Weights of a small GPT-style language model, trained from scratch on English Wikipedia: 2 heads of 32, vocabulary 796.
Each number is 128 + 32 x the weight over its row's rms, rounded and kept within 0 to 255. Layers, rows and columns count from 0. Numbers have three digits each. The size before them is the row's rms in percent of the matrix's.

# q: layer 11 attention query, 64x64, rms 0.486, rows 0-51, columns 0-31
# k: layer 11 attention key, 64x64, rms 0.496, rows 0-51, columns 0-31
# v: layer 11 attention value, 64x64, rms 0.45, rows 0-31, columns 0-31
# o: layer 11 attention output (transposed), 64x64, rms 0.429, rows 0-31, columns 0-31
q0 105:113105149149136216127127101096090122069135131087115131170156096108095107099105124140077107137118
k0 097:127100115213092115105138076181110126180175154133090124127128152153116102152129183173151123103167
q1 117:137130168114124112106069133139138130129101116117104147110144120181089163185062129170154151102116
k1 114:114135171120162168121132133145126163127156116163131108164157104128146128137117098130109173125065
q2 109:095170119126124126127125146073155085129153149196176168132070067112150102162119119156213091096144
k2 103:136155124113168099132119087164112112114119118179197196088096132141131147188128075116094175092111
q3 126:159084119091130126107133098077175157134089160121097180055121144104146184150118131119128099116090
k3 126:105191123137101154143125116162107163153181131093133174084135113089116145109065110082177099156079
q4 112:121103142129107144095054118105096119078112124141148154151103138171169073180136094168090156112096
k4 117:175126112173117143052102089142115169100169107184185114170190098127096114117141142156098125139080
q5 116:087119062096109118097126112174142111118150118126149112146129161060099189104109194105042090101130
k5 117:115146153077113188112157088126129123199170155101118128123125077093156126116159073138075120151206
q6 110:109138063195106142081075101099180178161112122134191110092146155142105069085142161131140111125060
k6 112:101178123142148122107102130137124122080156069118154079097162092108185084181134107165173071156116
q7 117:142103136221188149161088093115144113154140125087146083091117140130128109135123139083112129130187
k7 113:171134127211141098104089109153116079153066112099069157180132182123181103125110113110058084185161
q8 109:071145137102117094125118066200087150058154124105135172132143113156079106136059190101122147146164
k8 110:101088137145139158057175095103131085110187137087153161143140156123111162184152169085143152110157
q9 115:095118150074150146199180079119125132166099129214150074134158171120133102130131129106159150121121
k9 113:172185159103103129197145108083198127152130093200108119131093135087071127179166129099109164159094
q10 111:071165116069103123104142129110144208107097126116190100134157126122158081204119108145128153158152
k10 109:146065092116130180148126084143162139072124119179155124178121104073155120124113134162090142090079
q11 096:135147098109104166128120056126101150115148148107112061125127165158114089118150062137148145101133
k11 101:149076119124102147147083131176118128121198099151124075122124105104139077104131158088118142198141
q12 125:097137191131201108111138180069123107125138179174137165096129138104149087140135199151089137107117
k12 128:159169145130173117137116117145132118155082116129111059068118083112138188154080188152171136085149
q13 119:157125166136163138107120091070121184142089167193107063096111131108122141111133126140091114068112
k13 123:174146132169165110155141117116089114124149138115117105119092112132103090132033102109158116122116
q14 099:048077135170053123132152126119115112143170145143122125094137134104148137177073115129090150058151
k14 104:134146158170081131140140105131144118126173151131105185132141062163155141103106142096095130151118
q15 113:106102130150079077121189099146111122083195149128102119098091107132137130126128145182088163166094
k15 110:129113166058062194089126125177135116125101113157173145131157153154085184134107121140188109106149
q16 128:130143117130144112127095121087168114117204122195093126093129155101134099163107137096085162164157
k16 123:190142077111119186106180136123109093087111171130126131083166132068139097143090109084137130094152
q17 123:135143104169125093120107215134125144143190196155106138109165094138124148156158077143181172156135
k17 112:100168098137142168111131121135142153120110155145089163134066110103176162121117118150138136083116
q18 105:107072165118094100097094158156169072106114115186091134129171167152159135084180063163143162098177
k18 103:170091091152096149092107215113142103110112093182150139117084106143115168092143109077084087102139
q19 129:138137083145101168130167153091112188119114118100135132145122119095087133162155116090115157113107
k19 129:133151114152139162145073178117136124123098122141118137111089194093130079159167124181185151141121
q20 110:084115101129126136147143149117041074104141162136088108112134147171185102163114170170121104106126
k20 110:127158106162106132147107114078163166096170138148149100184168159203131169111143126054141148104172
q21 125:112093101080155163084110085116132104174112118100182137123167093107114117088157159137114126198179
k21 121:122164133089068107118129093148157130096105180083110140122153088070162122105134179095088074094133
q22 114:136131099081138133108124137117163125052129131184110099123158145107154134141127105056080120165173
k22 109:134081150133154179085132164188162177188153139155049122122106094126110117140144109056114087094128
q23 117:120161131142124124179110118116130171121094120160147118153149112075078088113080066196075146111184
k23 114:149132102194080139160154073132099088115122124217165149158130115130160096126145093103117113104149
q24 108:118105180127060139142106147096112053178167168133122150117153063129114113129103166165109135104165
k24 107:165134106118096063171063110123065068104105146103107118083132132106145161123142099111171151119129
q25 119:132087093167122162158122153148130171122124143083194099147106192115175163155086131108148154153101
k25 115:089159112089179163097093145122137196132142179130103123159099151137152107145096141164146148138175
q26 103:144185096153126134075100113110120149146140119163163159130182159164182135106117121210124092109175
k26 102:106160148118121164129074123142124140094094121115159090135098057166173106149170165106122158178096
q27 114:090125171111075135120140140056098177101174138182125080131110180163165148085149115120173131126156
k27 115:172082143096085161128160219145100107097106140188129094090190151129121137170140141119097191150127
q28 105:130170145137151115082123116173131094145067143155194162107132126082168147160159098164127062185150
k28 107:065140120226148126192113121118143107082095180159187132110109137103113187144129148126128102115105
q29 118:084142176159178127080148136143151143086146158127141077100106171162115165120120117118069169190081
k29 117:108122130153201211065136160165139153126110135135151109082120184132140139139129127144120146126171
q30 123:087134095185145091172060220125116071162130129130153107163114098139143198166104130124083136139133
k30 121:152154101102117114116098140167135115152101129099119141166120145155132085174071131126064114114156
q31 120:145095172160164111076088083127140145143175174116130150085176127136112195145162063122131094125082
k31 123:116161112123114140080070129087119124169136123140086152105140094142209188113128157122132168185115
v0 098:151087148030194118130104106130090085131091092116131102122124160100169116157105205157178153135121
o0 100:148131160121177156078122134093144123113094100064147138132152173110090043120121156107138128108096
v1 131:168181104098150158138098104109166139120098186092038146130144173140126160088098095103115158110151
o1 129:155162062098182126177171164121158096180176127107145127150096151110123181151082141096130130154156
v2 105:145128162129139154075095061115146163178178197222144154087105114134153111081180102154120135081127
o2 098:125164108151116123196195101174153102112139090190120126163107120119099176197086097105113166083112
v3 117:153118176127138155130187134097109129062156172162128092110094146130123100134092101108177144121097
o3 118:125111141080166069172158100176121147102190186207114077147106175167072112133105109129131152115105
v4 104:147185111164127146141088144124063108118144114157123151052151109157121166187168164125204148130080
o4 097:153102185179138167102191109112073128144166156148088195107112091128123118101100132159189128083095
v5 099:208112099080189117110120131065153195129119096166130091085110196119142104181119172084104155086117
o5 094:138125126044148154143116089094133182123132121172081101145099213128133054140128152056164159100145
v6 106:154109158091107106137127092080138151118105071113074108079102140084091135104128098145146185131108
o6 108:189144112104151137163162114152141143168105122123070118113106099041049092060169114063106135116096
v7 117:175157189134141101159102108109091121168108164065130052172126174075130181097127133103099186179126
o7 112:182092115126148149134053091094084100150153130131137096070132116101123160177108147118118159117116
v8 111:114140113150167145155090155103144080157093099163149158077141147084094128163118147103144097114113
o8 111:133122152152161114137125150183206102102120091164124119055079139101159126095148141107114121114151
v9 093:163166123073093081136115148099066145139082140100169124079088129138123108087137113115080154137194
o9 092:092140104146104154104094114068151058166116128156093105118094118024159069129165099162129167135155
v10 119:133146090119180143116127132103146165123054155168107121118171119149103177137129117169106114086175
o10 115:142122163050158124112108160097122117128130148183138124137118120111138175126126095152121139159117
v11 104:109137089116155143133124097145160127095058063112134068145159150133115127117147078229116102124106
o11 099:124188104135122132141097163084146160127099130137136124121139161183157095142177106156131120154089
v12 109:116174136097108129076099092100110125143082126121150150099067131189142082121125101116107129166151
o12 099:155150113196082140090068171135188085165165138132056092129121153136131174102122116131127102092132
v13 102:147158187109110189123132144119048159175143147127129148080137075079111127116137069092170141112140
o13 103:096080136124118147101207099079121124106177182167097133089106169065154171137128155128070180095104
v14 097:045123135085102142157091127146139195142181120129113116139133148103116126173094138116132101131122
o14 104:145119102119108165142159073113177181171083118117192140118109153172160163133137177092147157165097
v15 108:193083107137091089144065147162105097115143161156123168148145171197110144164121077130161179115113
o15 111:137111124145092140195165138080080099105129128070087108130132142147141077151107096134096133118108
v16 105:144116169146149073174133162126120146146151109150132093132127133200084129148118115136148156085123
o16 110:122134065138080109173171197099106152111150145124117110162090091108146095096161115136188144133130
v17 111:150108145188140155159096195144181147125107146112056110119071057142150164141141123124101131107096
o17 104:108124115095172089103126151114125131122064167155138124104132131152150132145123098128088133112144
v18 112:170102091174123134154109132111117113110083112154110106198137120149142125121112153062081124138118
o18 107:095147156139129106133085156053104106085181149191153073111174105148177087126142077122114159085188
v19 109:186148105161148093167092081121114119137115143106135110159091122111121073143102080085121082123085
o19 108:171144138158135144186098133099165099211084177119146122152128111112127082165090107101149098098138
v20 107:169078103087116183198164169154152125090116130141159097092141151124152161153152128098183112099139
o20 113:105173170111082121137179162148135120105127158167148149144135152143092089138085140138070144175154
v21 101:130150136144121102146107030122156162096133153097084089153149103097102137121100082121205208109169
o21 100:136127138080168142137182087126099140125158137065180096117081153097138122169135184127093077079106
v22 122:121155128104162118139124090130093111151138073093174132145188111157096092175137174075109128050106
o22 119:099121085142147122125066139133158070091117137100103185107124098115162037094086179120176153097181
v23 097:118153093155152121134089138126077134111095139115132165155122136102124067158125084133161127088209
o23 098:169124152144110134193078134057122115137135108123097147155076145088116151166105139181091143097150
v24 114:150060082097084172137117121125121113137134117181116152136107158147135091070137100090066108110188
o24 114:114148130097094135155176170158127123143100090129114067177155187105120132097140083145095139112184
v25 120:081158109096118109146128107047142111133119148102111183055046131177110171126167160130147135143145
o25 117:087142206179175160134161111154136078143092158116122135120133127128128110118178104081143132148123
v26 107:059113162115136137122102131094117079079157192102148166110126121138159194138135189105092110156164
o26 105:096133125133133101119109095181135097128109150129198137118141092099131136092114158137101095189190
v27 098:120115114163169105123121129152110140143141154151081119131123154184200080089118181151105154119179
o27 102:098145143214155134129120172138133131133149123125118061166117146114123161123103157076077157145153
v28 100:124156125101085092110092121169161194089148131148160159185129145107153137146104075077198143101108
o28 095:101130097077101117134126157103074123152159099154124128113052076139175147171066145123200082065088
v29 110:132111170101151128078108119130129150145119089127119142130145151168162147115025076171119099137119
o29 115:134078115137159121092087116124164098166122142076123113125089151115132135129113106103097131127095
v30 102:100166103126158117091141130126106138020140094129111113186127180169103147136118109112108154146208
o30 101:110138120131158142139092185107078093182128166120140071181129119127110169114145153139168103164119
v31 109:083133115138131094155169132170119213183130086096136127143161122168090159096079091121163122089143
o31 108:187137157119157144110146168136129163116171151110071168104103127121172175160165136174159107196121
q32 079:120131149141148083095150137129113153099200179140161092113150100141146149075142075185098170145122
k32 081:091164116118090198073082129184132110149093166131154106141106135117115202120123194114104083119090
q33 073:137130125104097149148163003145110106145051166116149158093104136128165142107135085158079151108127
k33 076:067120108120060118186126096167114146155101150168166124080110136102143148140148061114097063104171
q34 093:152162086084126098180174147175126154119084116103166127156105083128123102106127149132173139212127
k34 091:062177110088147130137145095118144149098083135127098213216105152115106158127172099173117166121122
q35 091:098148116061154129168129129110122120108098109121117135219136188076108129108154123161046128122168
k35 081:141126163132120128142162095099140154158125125131149145118069121143178110104194159137145093059211
q36 080:134065165111076116127094113123123140053134096140107169149152160126120089147088153175148142129150
k36 083:114092117157120150174124105135113137110127093141132089208150187101103106118140123132162155152153
q37 087:115120187189181095183122155108161094115134160120101122102163146117159084154118138147125205145148
k37 084:137147153144145176166114144143103094137114107141058092112108106096145132140100148097139106114117
q38 089:159121133044159098159107118100189158207128139104138131049112135135156181182101124158108157123118
k38 086:138175133109102116118109142191160169155094143116071156098125136090154152104075106095111127097078
q39 085:150169084099120163168113149130090143124117156173151164150123204154113117157102024089147140092093
k39 087:128146103131152152137073120098113153140151100236100132132087121143115060121117095105167185135095
q40 085:125127121147151073164089161189088068107124115144097161122121123107178148127138079141149118077171
k40 088:079120122149119143129106120054095144163097196140143144145136115150164085063114147092166115141121
q41 076:124105179155113121146123164126129114143032135102100108082164089114086112140213108171098105141147
k41 079:137182117127100149162148084128149048140108100139155124072146152158104143152155109122102095162150
q42 085:162128136105120103128157167147115070164131110099106090130132153131127155139151192150134105124094
k42 079:177120154154141120170114126096169113119129111092115094114112198114146194125126107128176149146106
q43 081:161137112077153084125167129087136092116134079107135103181195117117108089138119102112106150089092
k43 080:180151129145127160120140166080139156156154096151142120157107096116101131100131096113103164142084
q44 082:082118154142215117135135180089168124108073174109172152136121136085100122175084161139125109125127
k44 082:086170141183108184149122111153141090142089154149146162101125121084169155164122125165148203142065
q45 088:109143146127157146137109158166149098150071140173090132166157097120123101115112147105117107111071
k45 090:119205145116144110081111126193160130078115115102078089138110097145169121111174094139163082134150
q46 082:122140190113136142139152095129120139081142128163125115066141121148092107114135169141145191163092
k46 087:088124141084097114148129042153153164117123102179100132118180116141084114144127128102158133091074
q47 085:114154114174167140134109074101155116090149113187148119105187148123154157149149133151068108204171
k47 083:134162084171136165172136184092127151112132147100130079144148143155108090115114157112025109115136
q48 080:120101173123192094170147199092157112118118094216096105139054068109104150114165088120131182100159
k48 092:128111180132132111122105137126101062142097129150076077096111166126070068149158099122134128045100
q49 080:070060106144127167182122120089094089193126167105104160137186131140117136115128118137152117159129
k49 080:119112111175071111167094112109136131120114168166054156107169087119229133117160107073094137120146
q50 086:157174135122065145199143148072083124142144188140105105128157181111098070144153178156191105101154
k50 093:194145134112135110215176170120154136150132118150112119116152133120171154166123120192155146132149
q51 081:106096166188085117066142162143151103136106114065156127142112154121080135135138106173165154131101
k51 080:070099151114134161081099123158137093133155070197171092087132137082159158131152082172123114146139